From a checkpoint of a small transformer trained on Wikipedia: 6763 steps.
Each number is 128 + 24 x the weight over its row's rms, rounded and kept within 0 to 255. Layers, rows and columns count from 0. Numbers have three digits each. The size before them is the row's rms in percent of the matrix's.

# layer 2 attention query, 512x512, rms 0.0743, rows 309-319,373-383,437-447,501-511, columns 128-159
116:103132177113132149104152083126135125090103157113173119112146157104140127101110121106100073093095
122:118156121128126128133122149100115110123136146116099145155145140145131153101145119136134139151097
123:142139148124137137138117173137152168133137132164118098187107149103113141100110100097118144058114
116:131130099128086108150122089071136185129131153101149131123121135132106112161118146085172124087107
110:152124099104143130155114095140083106121134137143151145106100128121154119154136139137148124130126
123:134097119167132139116132127132166154166117135156141113150118088130131135167159142176123124147128
114:093103114108138154136145139104194110142100129165130100164127153191147145098145122130118136125112
106:120099121112127137142132077147144127131150122113188141159157155110147103135162100103140086159140
111:103151159132130124149089143029069109133140129136121124145179143117104127096120134210179126122136
114:139134150117134134159123112135098119108131155145114129122152191116135138129126137153095111109139
132:106105105161138108099149140150107112136121114134118133151136109111097120103134102147092131118128
081:153153159137145134111131147085125070126089134134136136129123131149154119112102141129140163152132
086:126108119131072135131190146090162112094139109118125123145132117097170140151096074109116124072121
090:108133150177147105114107106110098134110124160097127155173165142139152112095113076162130102082108
088:101139148113071134108155166106162135111122122128117140170145201142148107099093150100132128134060
085:118117170127119089154076118113077151142148118130163149127142122120156180141112122073113109163120
090:129107140125154094168101114127137125126123137102170140134119127118134146181107111069155134171131
080:096141150150142100127118140133146090127165129151120084143077140150104140140121101104120143089149
093:115155099144128151139129126139095154118164179092133141126143136170109128123164118195152156108154
082:133165147114141174122160149131125171102155128129085121071106121093148095141116139127153099179137
085:140148126139132181179122159119093104172134092091121129134106137153106140131120105149158093117152
083:123122102117144085108107151125130090137107147087172108087095117122125131120123119159183088109089
098:148194137125109114126154131131106101079118167125131130150114154101135126150116133110118117206183
104:150116124140053103099134142110132147113136167146119145174131141133160157163112124127088138077097
105:158125137173142166107159187148158191141129116115116116097144162100117129115152115114131100125118
098:115132104107125123126126112136147122124118116139151129167162109126148128126137107111154097095122
100:145120155147125089161120125133088175171124092089106092119105089131151148113136179152104124124138
099:100116140124120141134158066072134196150107152154126172090110094173079130121158102153169117085125
096:098150128154108088137145136105129117139169117159093135132080141091086146092123133137128112133130
103:116132106089149078131125096122087160120168126143137102120121129123133149159140149112159101111131
105:126129129102135119134129119110063074120154142154125151137144114128111164105118140121127100123078
099:120151169111104113105135117106130124116115140130138118142155163144104156098167135116130139146078
107:109152142162127097107174165149151117112158142117172116157162130105139147097108147116127134128108
104:146168110137135091117118128112174143082083153140141099114097091110089113147138155142140156136141
103:105090143149144065157101144117183203133086123117122101161131131119143125101182159138115142107139
103:130113111135129108110147120104105154157115132116105140082107053146175143136132099164125113106129
103:124137151109139119120132127126147148103143135156135130138106144121106158120117143118129119128152
103:132080139116151100132139136130131135112160190120115149140142139142151151144149154086118171123102
103:115109123097098138122120145092158105098125138125125153138112116135130130099114129107154132117138
109:122163126132116146183138131105146108168119108090150160148134112187098139171129126132181112093147
099:111172169088126118124139109132159103097127160143110118144118115156090142157137120092177144114074
104:125119128127141138112180112159128111116123120138124096125117102152117127114143117068124139109118
098:126137144148144145114142166083079131127123101124148151138147123085138124121159126101135161165148
092:157130117124107133138117137129127099102124130145135149124129111144126126127127110140122114122137
# layer 2 attention key, 128x512, rms 0.0726, rows 117-127, columns 128-159
093:092112104134112138139136176068143132162132127147167137167108122110151139134158145095136102139141
106:107119123173129131119110118086125104150131106126140114084135106129154137111140150115126132141135
096:162148135096120131120110130138124126158125155117104113104069096103166101157138160147104153136132
098:132146134138147155127145108140125121109143139128132126116141111104110149158126149169165115129114
095:102161107152112139141143111125160116092150111142118092136145160130090159151148141089136188136120
093:119133147176107121147128091106164110090123085102180095146146139124138147112144126161120082106104
089:159134151149125135138138118097116118153126147149157127116162152160127118149123151165146105104115
094:118139138135133116105152138084131109137123124140091113057120104135078157128109147111167118103113
097:131102120133135123161112160143112128101122132086149145107100133139115119148074121133120168074114
099:064159094142125124137145113138083120138132141099120152072158133157116118085111088128109152159115
087:140152108156127122103166095165067101134135109143171135162087109153101106145131092107077149170164
# layer 2 attention value, 128x512, rms 0.075, rows 64-127, columns 128-159
098:134143098092113105110128125116143118157106093120132164110158160116128138115125083149093134073110
100:131099154138100159097122146103144169122121153154156152128131154068150099127157125105167124132130
103:100124189123126132112124099115118188129161123108167143123138128163104173126109134091089128142094
097:070104133133128108136123117168125124114138119105155158172168136118150127115133117148115110104110
097:157149156153175149156080146129082133174120133119115113101082142172123150139070127149098142125142
095:123149151104151210176144092129123160144131138126108134130161132143107102159130079145171124099113
099:147167095127121139123137117111093118133121163117109121128161119126101102119145090110118123121143
104:123125125104102075148104181171148123130152152146085131144070131082151149100106127151168111141079
101:132134148095137142112139133142120150136137176082124108137118104142107115119121098171131134078116
096:155123120111120135148092133112149100114109093120137090139145108114136130138095141153097108153089
094:115115110139157132136155134152135125145074136134174156174153100121134085083152135102140118108130
097:122129172124155122089126148132122056150106161110127101095146172149129113125100113144119123081102
096:110165146119148130060129093123124125146120117142115102147111122123132124089166130101133085194101
101:166090131148127136119155117151166114121142104138097155147141122130140075094120100118137119110095
099:117181113117131181147117088134137110126133112118165184115103135116120104162141121072130122090125
096:167104144133116113162150118142138064117119172128125132138126157114114110123113127128148158085089
096:113144123153144127164118124155096116157125184143124146133107159106110087122079085137130168158101
098:115141110146143136161144161126125143148129112191115090136100114111140172136119146143117127128105
098:100139127164104126139118115138140106103134143105099132151116127164136147115180120070155118155144
094:100137101144073118095127175117123122174106113159106108148115135104139111125118142142089124092133
098:091128088146099135145136174163178110140120125141140140145127134082161124119137118077101119089130
101:139119106132153185107157151134142155101146128135111109161116146137104142106091131109099141108132
102:135145161144142123099110159147099141128113121113108151162122103095125112091118150101113112157150
103:139143167153146140118150117083119177152129139176160163130149152136171154159132160150105128091158
094:165144159133105141140126122132119127155136121120095096160116109143130127120137187177124086131134
098:131155166129099115157148132143108109130165089128153126123119102125136154105136155084169081098131
098:083136109120162165151139094115095115109116107136130122119112117120115113109163106142157133060088
099:153148129078153154098127122129152121162099121137126175164145124092140118108158166098127169173092
098:089159145106143087137130136133120163109140125108148110124107166091144098144119106159141164089153
094:068100105138149135067125112144115147136182070126119129136101118147130127134137092156149141164081
103:085122065133148136114105126181132161125111094146115103114109179097106102103169137102122136096183
104:130120124118124134124165112150138121100141153122167131175130127101110144154194132165140076118148
097:105142076160120118120122116120106177116100167139124115130129103146136117109137124132118132163133
102:151091144170134134195124116139161099132129105167146136150171141154133100138116126101147174118114
100:179141100154149109148123121130099038126148128122170158125153114133138144119137145126126107088169
099:149091162137116155106146158096093091144135130161120148153104118111121112118133136128113091060133
099:112115146089120158152132168165134100134154104134163146166130150094102124140095128138140137144119
101:181157112108118156129155156114106125109124144113076149094169137139114117152098144088100125187073
099:146136104148130100158128117104149095143122089133137115095107122115135149162128133081113146169182
100:111101096147132120127122143096141104108103119158151107156100135092130123121162125142137164128104
100:171145149129153113131143133105121168106122093094138172130152150144126192167186171122090118093169
098:149135118157117134125128131156125122134132108082116169149107126149118110158150104144078129128154
097:116142151132119153154128105121131143127126126127114114152119135136136134141131139138171100131139
100:144114145136133086151121125099113098154138111104131082128140117136120149147103113141102148091105
096:152158113123117133125114129132118079126127127135127151142076149134159129125145136094130144180121
097:145122139154104127118137081135123084113156097141133069095135112134145106134147152121129107094130
093:167103129135149136142101117152126153140159151118134177104106131124145119141090128157136116078131
101:094126126131114080121139130152115133104164137132123164094127135125136134108152078123143126089114
097:128132124111130121137112126157128130199143095125126137122085151085118154125115129110118148143090
096:125154143121129147121124151113142134126132142107132153113126131131086124139169141134104169135119
094:117153119120096108135128129118165094128103142166109147157074161119096163132142127124114124133161
103:107124138126113194153104168116136129115110136110091137194178146111108164125156136085102108125133
098:119128111142111159109132115160105136115133163141142106127118146140120136152143132101077134105146
098:109125102102118129153113160135131170125123155128092122146129134126116141126132141113135112171161
098:091115137110146194115114127154136141151114135183142118154106141147107125150151125133099148080179
095:090144140153112127134131140157126143109150147112162129140147105150092055140168159095151127119131
097:140135091147083132156116135101135151100116127116177132133061120090133113122130112160104121133123
098:129110128148131118129151100155122106072124161133121122121120144117120150139120137134139153098114
095:136142147134154138154124134155115168105103094107112147110115147123125133136171142087119104133151
097:145133108153160138112175100144110117133127104172111120086145103080133109117107135101128091161133
094:107166151128161140131154108166132133072099102090122156104169181166085162137113115128115147156079
099:144106099142121109090092145088095139146116058170147163114120126148154094117149142117158151192095
098:112116118143136105152087133139142153142142107100140153140144138139111108128175131130146117153104
095:089103113146115066110140117145145148126130101132127147144115123120144166139155126164171118154140
# layer 2 attention output (transposed), 512x512, rms 0.0546, rows 256-511, columns 128-159
108:097123144157122114137129109115137135139150120126116149111134108174117123142130145128086116151128
101:136121105117099094134151141110116124127119095105111139120129159168138139127155133183090112081124
105:126134117146128083086119120123127131113092127130146126132144144144137112134113108151168133095155
097:153120155127113138158143074115098151153113139154141115145156141159144133083141147123087156114196
104:101149125138089100146138101115151109133088120170135141146150138126149108108164137148114092142155
103:112108166129179120133133135165151120116107104133137096097104099156137154103119097113132126165111
101:115077137136154151138117151110115141107140145125133160099122140109136101148138111127138094175139
101:123090103131179151092128121141105152175162094132113108121110116122123111085172111105159149129125
100:114129167109117108105146062188112166161077163111117160079124108100102124118113112177141109133133
102:131156150103173134090131145149109141128150142103122147131129102120109152097117100063102187162103
108:143123153095158142106149158131104098155153138146123141096104134143122118159130116158134114144133
102:139118166118093118109127149099139138088105128159137134099124102100109112134177117157129125169095
097:191116109096117158146147131123104158091120122150082157102120109124170111107134104125156117108109
111:105103160140125123120120140120141119173119127150158140105112117161159125132109081147161124108148
104:134123132123117114160168132115107098157098132102130135149101111119151129130144118177115120130123
099:099071185180138092133166106096143109139114137137155095112143137163184126131137112112117113133174
096:121127154135170097116143159117100088133166139106123095111102111128116084167136095148139109152131
103:117122151128146133133110136159085150112134100115129169125140100179111144113123128137143152156113
099:136108162124155098143111110125131113101149129097126105087132081143100099107138145124146129091163
100:086063137144139155112101125139077143135097106120121134128140127182154161148102158095142149117075
100:137096127148124125141129141158131138108166121150121089104138138137121175122116110088109165168139
097:148058086117100171105142132174123154122116136125102114086085093123127154105131103176148105162084
101:124130138148103128141176111137163131110105154112134125148129154155153117172110176112138147121168
104:121156119134123165110117108145089125107114154136104164187124143147092120143118106103070158121148
099:161121113084133142109152152106134134122109154113129130163090084114124139164139128119132139144119
100:111115126119174135107130089145124177145085126095127150167111130131090100150137140114121133134100
099:163116163111146145168097116129143139073135103107136147126105113169135098126093127164148146137124
103:147098135106111090100122177103146105145202113105116117194123101152159141120158117157109123118086
101:132137083110117111148138115070126158111134167135161131103150130147122184138129130116115135143074
106:091150114143140126137117111130139093138134119161166160121091115184135115159110126134191097108158
100:107111148164149137151141162124152132087150151090120124174165090150132139102122125167189163134088
104:126106142131105120133126163107119121158139134131150121122149097133131117137094121086116093138166
097:164184078153162155115116143162102143103159187140145094089111118121113142090124133138123122116085
098:147100126141141109122127128127136073113122112152141117137110105130125117138105114121104168104111
098:138137097098148123128136132134144149103116140152139096164104149133166109120110126149116100127127
104:169151111111103167112159137102063115143092126116164115083152127158101095140109121114118108114109
099:099175113165132126105141132050120141177130102137092088131127136184134144118128123122085148134125
100:133129128098130148129155134090155152105073105092113102099098109123137125136139151142082119118165
102:116090137167164096109171158134088155107140176118109154107116076140084134110139149149161122110125
101:122139143177094168141125172155108110145160147061174128152131111108139113080129130150126111096145
101:102143147155141108108145124140090112134182071092134113106124135128105135159107140099187165124126
099:141090110136145122164190115120156120140114128133133099140108077108111104160100103126169127112170
102:149123125080115138161123122091103144095150125122163153130112117144151164130096124081147146125086
104:142141124149118139164122157142132100127069103126142110173093117153146123113155164102115137174159
095:157127079146132129154149160103103156097104112123144171107137137105085137147147120130111109112143
095:127091161159146091132117114144088160098134110142144126134165136111189131121093150120099123120134
098:091097124157119160093108107125121146077138129122100131125132148119102144111121127073137118088116
101:064073122160123150112134098179169094144131116080148184161124124116138147137126109136112123162083
097:146145141104103192126097131164140109079114089125125106128112120105126089153138117108151104124081
103:128122113136150170152147130146102128125143094122133137120158155098139118126104138153178144113118
097:176142145108125173138131126138138128116110130098183135107149100151108156098106145110140149094135
096:122140117133114138117140110120134163117149131142147168126139107119089133128120115110111129096124
102:148151098096141094154109142122163142139099149125147124151090124153102193108139159113113162152136
102:103139106106087154131116153085084140166132100132149143123119177124108124116122122111163141114107
097:118100172145155130151102121145167159128157106129123134185154096123114075075134160142134112111099
102:123136133183083123078133090105183096149150151163136133134161137085117128157093087105135129149151
103:136107137150105175154109108148116107162147106067121146158147136170116080106169165141116112095111
099:193125176110132106133152114115138112145120166135153142134089115138168125152148122133144126131112
100:095114128110116106123140152129086093114112139171157137108144105117144101145106099145101117098145
101:114118139181116097158101204126167145151164130140128105159148143105095092157174114085094130088124
094:125134119105142090090116166144131119134180137140122124108143151131066073136170088107119128124078
101:105139116160121116085132107079114151122155158162150118128134202113128136161116086136131130119120
102:139114113129118097148100168108154096101116105139121123153128129058103134136136129123109115098108
096:101122123134113124129125104128096140125110142148133169148172131119127115100132117096106126130176
120:129152108117156157137140123165089139103124175137129121149155138128094133125110163093160164109093
123:144126096122154155114159135169134142165105112102128103137087098158116130129123098101125143115135
126:142075092109118149155128172106109134156155143134115131139126142104125144080143147138120112134106
115:108129048147109121103088187134117117132126107115120127105096095134119123117130112137132108146094
112:121122141126110140111164096124165106114166114088126154112097123099132151147105110104153130113097
115:099143084160144142138114160093152092128098179098145148152124135151123056145111126136115115088116
115:162152136120150121163082124134119094143075099174166082129136167162133157134149144106097175114124
120:169096132100154150132095103138138105108117168101159163128145118137169138176100139115125160104139
124:143146104152091143147137162074107166084141109141091139159128118158139120131115139079093147141101
116:112117143182117163085138103097125141151124165170138156147133099119115113140100135146121127147170
111:147140105133121096111158085154121111106114094138084146108129110109114166101131157112127154089161
111:090115127106121118118108080160141098140177131083140128112117132155161165123121141124141117086138
112:118154142110113115114095089173134113167120132111144099119146136152087128162138142158121111150140
117:139151093134130136151136133160102125109155131148086113123152193132099099108118161140095136150162
113:070105098169122097131115128150123066119122105121143144140137164125156123130119106109116127142111
117:143170101062127143141147152118120101133151128147086144147120122105099086151142123126138130147117
111:134152114125110153151114127154142135124075138144125129174150154150128172112122143148109110128147
112:140163136114133123104142123126147128148141150109121125086103153107102130136111138094114096132119
118:142118093099130107075125163154130111168147135145120173143133146096173118132147114137107146138107
108:105182134100169097144129129128160110127109129150101105105109147130082105098161122171123119134114
115:111127159137106097133126141095117118168149163144174182114118116143092093145115138176100153094149
120:106168152149131089137129131105119107104118128115114121203127141153125144116130145102145089117106
114:120136093154151112062107128107124132132131124138122141093148137113088139050116116125122124156118
121:154127152120164074138142130113152121160140144138140115077117083128125117129136141126157121142127
108:127113127166108093143092082152097150122168138172100104086123130089141139146110119108118113136128
114:131122093112090118118137139064130098141141154125165148150140099143141139118128112154114158122154
118:122108111099149075111156138101104133140125117099099093155113153118148135131143115125132133134124
119:095139116141120150142121033186129106114112127160141127057148136126128086133129156123162110102109
117:159128134135133138131139185133143095111101120096090131185110139099078111151131108093137147114150
111:151148151114100145106146103138110151117162119153105139136142204071118127117117113140104142137135
126:165128123127097134138116098148104119168111108103112150163108145129140140166100093082104109111118
117:123147134140158124107158086102172104136132126120135118131111101140108146100122140148148145141134
128:083098158144143109114120170116167106153111100117115103139128154171151157171149151135115154146145
118:150185159129118159146125121143112157164174164133132166138154142145119130157123176118121123127126
117:106133112156112131104124111152156141142176107144102165079152133140085150137107101138137085128073
112:098127147117124092116130149109143134115191123151109183112101128096150161119158171175146135134084
114:110076123098076129113128119177139136087116124102155168133141156096122165107143146144141150121116
118:080115163174138097150106077153082169123141150189155145174169160126135137114158140110144099127126
114:116161121137102122128082131089172118157157115143155121151104134107135116121099148126092101143125
118:155103122116140139127143092144145132133103084183130141076122143140117172125107140132116118086092
120:126103134150119182151129136142168171136160135189126130102147126109140076076135108163149137110118
117:064110131078142158122155181123118136108140123102131124108136150126170151097158134146117152123089
118:119126108163096128120118114119102107137125094121154134089131112103095101111162120174130106115154
122:111122136107109115110130099114098161127136151126105145097116140163104131090084068155113071152098
116:116145131116142118095127137140141142149145103120127110071148124133158149093114119146156101128116
121:107182101134107161109133132088150124118106111086156123104089136138102129137142097142126114173145
109:178151116126108114104122137100138104146158152127124190116077098119128111135147128174145144125103
117:195167134136165135102166194079134145128140163104075081119116143133103125119183130128114126132138
116:168096107133158129115130126112140167138090139105121165086127127145120158116126139136149159134164
112:147115132092153102065113123148133140111152125150150138136098144168105156127139145101093129139104
112:104089151136144108112120135168127153140150096156119097089167121104169089104109132161145104070122
121:121094103165130101101151124137123113120113108099118095101116162100187133136118157093124154137098
110:120094114161134162093098111095053108154124100101124116099156127138167104128151123128137145173171
120:166136175096152143131146100146126102121142103106141137140143125144148118143143179122095132110103
120:113115090165107136113167151107112113136154141119120159085112163143149173167115155111112156114112
109:161110136108191142133136178113110162147109106136138110134138135129113099125137161150120103145138
111:100162169134156104117142164099133164090150148187149142178122092145200126150083144095116125136135
111:144120138115131140169148140106143102146134100114172128171148089122102139150120148132132135165097
116:159125136162125102112157093102179147129149164125093146133091122146131092082144157089142164145113
119:116166131126111112107175103098121106120114123158096143115133110127157124112100169163119135130156
119:142083129148120135120149106163105142088153150099100116146110131099161143105105143138103150091155
113:155132104100147134157118125172123132147120128156110148116114079116109138081169122131114142138169
114:162131116083151142105123115176103122099155173122149123142121168144122143135156126131144161136172
116:156110150105150164116146123090157132135139158096147077113107127133145088116145118129118126113128
100:127130107138117095136130137130170150109152146121140128142125106123129131130106128157157164145128
099:127146153151127162111100135161143128108136129152151140144145132096096135104133107142141121155128
106:120175170110121120135115138146143094135127131131121155114119104126092114130141105098112130154137
102:095133180091182105147175120164111156133129143114156126125114102100127120116111144112136097142133
103:115135145095120119110100155162127132073140123125106133132149093153098099158127130112161127126131
100:131085107145112106131155114159101157171123090164127117120119131088121154133129134143119123092150
098:080135129119146131068163125171120145161160145100118128160151157084150143094133166091165150108128
105:108131129110122097109132136126146110145107106101120112110143152121101104127128139127067088155094
099:141117077136144130145126133102167108095148109140137128126149156119114113169124132117082110124160
101:112125095133104139144150140122140147152132101099102085094142151144113138144172126156139149084135
101:127155119169107132115124114118122151158133108126147101138153164120122160095157123111092157077120
107:090146103112146150152121129131090135130172119130117152154111127138123150114106129121129158124139
098:104123105131152111133142115126159125108119138107104092116111144148177113180089149089079136090161
109:131109131171117161108079107107103133118106071112160117125143125087174135162157186125138120135116
108:183149143135112121092137111145109172115101174140116141100144118123110117125113122116096113125157
100:093130114148113112123111132147147164103135126082125124112106112162139156114139114108139128140146
104:130110128132124171152131071100158147119134099144120154115132101115095164128162116106133154103109
106:088125162146127102115131147115116127133109124101177121119159184128131111142125116141057153118166
097:137119114170119153092125113096126125107125104151102138132176148142119106168100145117161138111133
104:173146159154122098129128123145115107090168176160130141082129092102091110150086102075109158179187
100:130120104079128159094137099104126129197079115119157114142152177076130136145194099096156140111108
098:124155102116106135140158100103197131129107144133144161153137144130143105151088114119109190148170
107:130111112134153140117148130123147111142122118154109126174146102116102098133154146154128089123086
101:127145118134116161116080164152147118102168116112123115118173158128132152090140122114163154135094
106:093092109139149160154121135135100128132132115126130154115129134141110142096152172128128148124129
101:140154156179112142174109162128135101058150078135105145109135118127166130155138144103118102101116
106:080101154141146127104116129175092168149125112153155149140162134134110141137131136122101120111154
099:151094087168146136125131114135167155096104121122126122094110114131115136154119086130090134155113
098:134076118162133162110162108131124137101119112099140128126132129148095121079142122162114122169189
105:138159141120145135102165144136100136123125108115120136144194136137127168080135152105100140121103
098:146122161101085147159108157100091122167203096180116112151101143109128149143150130138118164115159
109:138117111141105149106130154118140154108138101156114116118128183124101117140140118117144123090110
093:136119142126127145144119136113135104131146100118110133158109118128120114159114090081165156154106
104:138097124148132144106165166131157151044117177049086121087118123092134131143165153122154116123115
101:099069118131086122086113096140145119146148145163109097081140130103120100128090149139115149132124
104:129135119119132156111119124129168180157165130115119119131094109117179208150128083090136158127142
105:129086150108201141178146135154107147117169141108143146112146132142081083145151164109173110128088
102:120154078142104122133144182177138130137211081097092074138142121127133136145132093090129118064176
101:161180066131095113133171110139128116137105140125145094152139160083149147134114104147139093112142
100:134147130086119126115134175078101122128130104132100159140135108174161100187117066111136127178169
100:138132125091117091129163122188101132090117134123127127107146160122168130161102087134092078149121
106:116124086136114128108068125140135135165133104136137122168174131129120122112102128079116123101096
096:111155153147102128151134130154135112145088136118128123136100112146113069102088166142110149133083
098:141123149097184142110126155120107119148134122121146128145135142085121109115155135145194128116100
099:065118114102095133104099154134097109151127132102086130134164122140122132173096149154140103097110
096:131139120118116098158117147139135126107169127121104166120096126130104094110129127151136150140146
099:132157113126103144159179113137113103116124133116133138135100132160218155148135134119123138145129
107:150131105083079143167078134134123136165133089180136129167097071125108158087133118122105162086171
100:116122160118126061114170152157140156179160125179098145178136111102125141114079096159108085126124
097:121122118136123131126088137134124140114121127118125146075144071101139128119129137142131128116166
093:149133097118125098163127143145127099123118131119151111127102100187146131148147110119117123169136
099:107140140095106099163110117115119116145125101105144136135094127112114111152219146148128151160128
107:086106138086105134091136139124095125117143153122129153090117137121129095132088117135101107106157
102:112060133127144088112105155122132105104109144170151134093157071147160124147118108123107083132142
096:160190155111148129143138157106149095099077132158127082092088154158157133143144056149156092159116
102:144122096114116143136136112159134158126182107110102169072098162171133128135097129127112133136158
103:180114143110098139143164095064133116152152166114184118082117133118114164123126123096120135123125
112:130100117132101101110128109130164132160133093136093107156140124136136143115120163129090129123165
103:152159127127115160120098153171133151140110132133123140140114098070121150195124146144128115143172
099:172110127091157174102147121156083095115107082117131123099105125139147113113059126110144143148132
097:113116153123131181138127112144131121101086143089148115087104098161112118120133169151141124142133
107:142142133111116116131115136189135153114107127139106112119127091135141134145123146141133123133157
095:123123133156115142091119142156134113170117140104090139100093074157131115148116150099140099144112
097:155149130144080090092126113143100107123113106155108160084124152089112127156081137154137140126099
102:129149175127117147140135155121109126149124124094128097185086135120137115120152131093138110124153
093:118134152143105134112133109098145118134136144125131150129133104138112149137125150075120090118121
101:102154124141104160110152130151129091135123115129129121100101124123131125160143146105140119095118
100:143131109134152149108125154117118132129162149133094130091131130119145147150129128103171138148114
093:128086120130181119123116147117097133157118141136100124129111128123130145114139123131122104142118
095:144170125113116091088120128121114121106163133089069113113155141125123092105133152176141135158143
103:164133101140076110139165125132179135098129131105129110133092128121162170124102125113126145088067
098:074156157148126113187103113102119144091121129159118125191107137170155130106118128162137120133119
092:181110131145124126129106157130123102152129136126121088166164173121165131094152127153149148131107
092:156136110118141096157139157118116154108118123112076108072103102093133093147113140120106070148112
097:150147171116110072138092150091118116089117138109139116127126157121109080151138131121128119207124
091:135113106149100152137146115118135129131151129123118128158107117112145138115141156145128151124169
101:117169141150131140113092177125121130123121110136145137143149119091104155124163154160117120117121
092:167138119105113098188111141171129134092094170098136128135139126098123188138104130082057149157095
098:136109087128159151128067132154162154112151136128103118155117133130115124132138156157142168115115
091:139147134113172148095109162142120141134114094133137096160157151120109134128111123150083124123129
095:161176113120126099087154133147139142118122123179107112130128150126139148135141131160131087128102
095:160155093113109125135117093141130117136151159145116157101139103123173119114125139092182100134118
095:089117140116146166188170147136141162147125143109190119130085182123139144088147134121106115114131
101:158145129079131133174123099130153157114151134111141152183163147135173148125158152148209102105112
096:153136141140146152145116099098093120121117112158145133140118088139132107107131104174153124163137
099:089131173119127082147089159123105098116140130119147137084132158128121055091140175117107142106130
102:154102149118128088161122101139111143115141168092161109118090093138147150150130073138096125109114
093:107120101126154147115145115116124111162096121116135055090138088128116094142128148152133093152136
090:134150181116136088125173122095100128113136145117128133098137168165164126106118097120090113104154
094:117132100122148154105146140123132148167148152140130090098151172125111158090090133186166147157151
094:128101090143083129121147132109152131154147126142085133090153100112163135164074111112133099184095
098:144148156115096158168152177122135121131136135095104130122119081108100120135131122124137159155213
103:117151175130125115112104155163112109169107114146118137124120068120161123127093140139147128149113
092:163134128104115135203141122123143089098145165150111091128098106130130122146148161109133112127117
100:104124110129157090125141135104153130133082153086153159061128100125133098084115169139118093147131
095:107129155141139106161109152130141145159130159110116113122103120098168155124140108140143155142128
086:108103138142084115168150088138121144157144140109193144138153141143148116088084127153167097120153
097:060172096125130095125097133115087176164082100138088136106143118113136127137112095123119095155145
093:122158147104161090143133144135089115139122117072118075183081126112134131130162131083144124130156
099:092130129151168118138093135159174119113142141136131099122147166133141082142104156122093110144157
094:135131147112119100121137061118106087123117167137120127108123119100155119101127118123106124141156
100:107063128117138095102138087124139064173098124129116170141106092124121119117115114177135134114055
098:127124179100169175121129096136115115124114087120073167106092136175145127141163100143164138100143
098:096133111115154120112128077143154122088111140114082100124115159095084164157137170150167138115130
096:117109112133121118118089139124126075136072130141134148180137125111104126122116138110095135152139
087:140118156102109133115167128136090120089119152153096139091125155140147132118163176164096124136162
095:148102123116161082060108140152146096109143148115110126136174123165088115132159118158116095121142
100:071155103153136145116105075109160148123157122132130106107147116119145157189106117098137104137129
100:145107169164127137128094073103174114107115161132121130157106140116141093099129114122163134136165
100:136117111120154141109122108174130120134097166142091117149129123164091140128141101127126117139097
092:180132134148130102143126162163148134160131084147160084157170114097140140152141137117090134134163
099:167142118138133109117113122116112136115120152130136099063142132166127117111135154142171100146123
095:130150124166135114153163082103114096119148174119125121113125120170145112137165130140089118089147
091:119136152121153071134114138111148132136127177136166104152086101119144130108144095143119068142097
097:142169156140108137127173134114078159134156113135121120126122162073137124121119089182116125153104
101:141104152149121097132120071147118106154121168118102105133139115173123142136124120151114103124114
101:126146142115141113122156086145150127139152097130105074102125133081122125114149078129216115121094
096:134140119157175109165153091150191172107141150142105109142080094157156116127117099125171097129145
095:139171118115115104103130109110094153120115146104074141102093099089091141063147106103153163136123
096:128115120098131078162140097157112101148169136135126116110118099134162156100173130165104121114086
096:136150119130139118123113156146131117082090123129080114133142148109105174144122095146163136115094
098:065164112190145187137118167132105137146104130102143117118141129123139115120141125122163151147147
089:145150119113158150164087075102145116088140094129151080128147146174086114126142120164125128146100
091:080149109151126106147136076141121158103138133131127136130118121156109175136161142113113114109136
096:129124120140103128153114118121128110152141170169154126179119114098146146162147114127143115118156
096:133143121126113149115097122100140105099127132091133153143144155135116156140106102105114085109096
099:120154133128158122179152080140126140137084146169126137130140121148141128110126149126120158118145
097:126154109147137153109105165098164144157141112121138076156077103158168105169116179146102156129062
# layer 2 MLP gate, 1024x512, rms 0.0763, rows 0-11, columns 128-159
098:095163100158135166128075164117135113113122135127182128124143150099144114117130110129107076151083
100:111137131154127136129162128172127118131140104178103165126142161133164148148124130150139101093128
111:130129170156103120165113169085120121135085065102122109090110127092159107141143146132155143129129
106:152125104125121139093124101080166108136094092137122127137105098103122146117121163130194138127088
086:089142130147112110126107077122130132165162086119164100152115103146136148147133114128130130125147
095:155125101120112157167112144118127123124166120091156145097149155113105079102149135130088158128127
099:110115116137160115058157116155135126117107172093131126141115174103116155163123102130150102105117
098:114136092150170134138162102090155111133153137122151119106147138161109129147133097151140104129106
102:120109136093151153158118170144135165104128151112184111165154120121128147143129171103117126157156
094:138128142125118131151146127152173128156110122118103085111124108127161147090124150110129121131141
103:128131131109174081123157129125144120094146131157145124141106173171125097166102112139098174104112
105:103148108122072124142118095083118098120126139095118126139109133148122086162133131141086111140059
# layer 2 MLP up, 1024x512, rms 0.0765, rows 0-11, columns 128-159
098:115154138085119123123131103176108147112132132119147165149174120126138149127146115118153118088071
099:091132161117094151121130144134128165115152112132164078117157138150099156109169144132185113143111
119:116112162131123149186109130158126144111116130126141100124126135088138082142154160120143167111109
103:146150154100179139121135131089107129098144099164116128103146121119146105136121123119152086153159
095:108131161103067097145145107112133143130163138097121100123163136103077138138152134096124100105085
097:142122085112122144152123145140166136123134149114130137152081141150093118149126159101158094093142
098:128103170110110133101097125126165111134131158153151114120112149109158105146115115184125101134113
097:096142080130121123117158100098150099139139120089149127138163118132166125101136139184141102130111
108:155086108099105144096113160126141132199115074130086141123124150132098061085142128117124147133115
101:155157117127123123207128122115105129122103130122148187134089107144138111148155132112147117106129
093:158121108099128105100120118126105125148093100126148138164135125167107151155119151125132113125120
103:084132121146120116116165107123130124139127085118130161133137130197144088144114145147146078140109
# layer 2 MLP down (transposed), 1024x512, rms 0.0734, rows 0-11, columns 128-159
098:132124112114166111085089149132122128121118162095169092139163144145111138120150129106107122090113
100:156100151101073154138112162150164172099108124140125111143117126129129139127156135116164135099134
122:134143110104162114101156107133136117123156134115150137149143127148108192142128115130129067141125
102:121139120099112138134155134121129137092121144103154103099147135141126066151158134084113142122166
095:128126138131104090127126135116129133131090124136114108123131112117102138108180130114150155175109
097:128142145097157141148137124131090121140127157114144131066131110121131142137137170152172163097154
106:116137151113149129157165141125138128115147076112145127146113125121132117190154126158168160123119
098:132143160085146107099115118116142133142110175100086094129115132118091080140121159166133122110107
105:138137107157147170131126099091119157145145110157107145122086145178110095126131173081154155127114
100:134080143103120121094129149093163114136105123118124100088100104130160149136115154087078174121123
102:162112125128175124088139115138103110135134124135135151112139154144125118113088126105186117161138
097:096162137105155137124138104150107147157135102127156152128131136130142136137156108149128127129157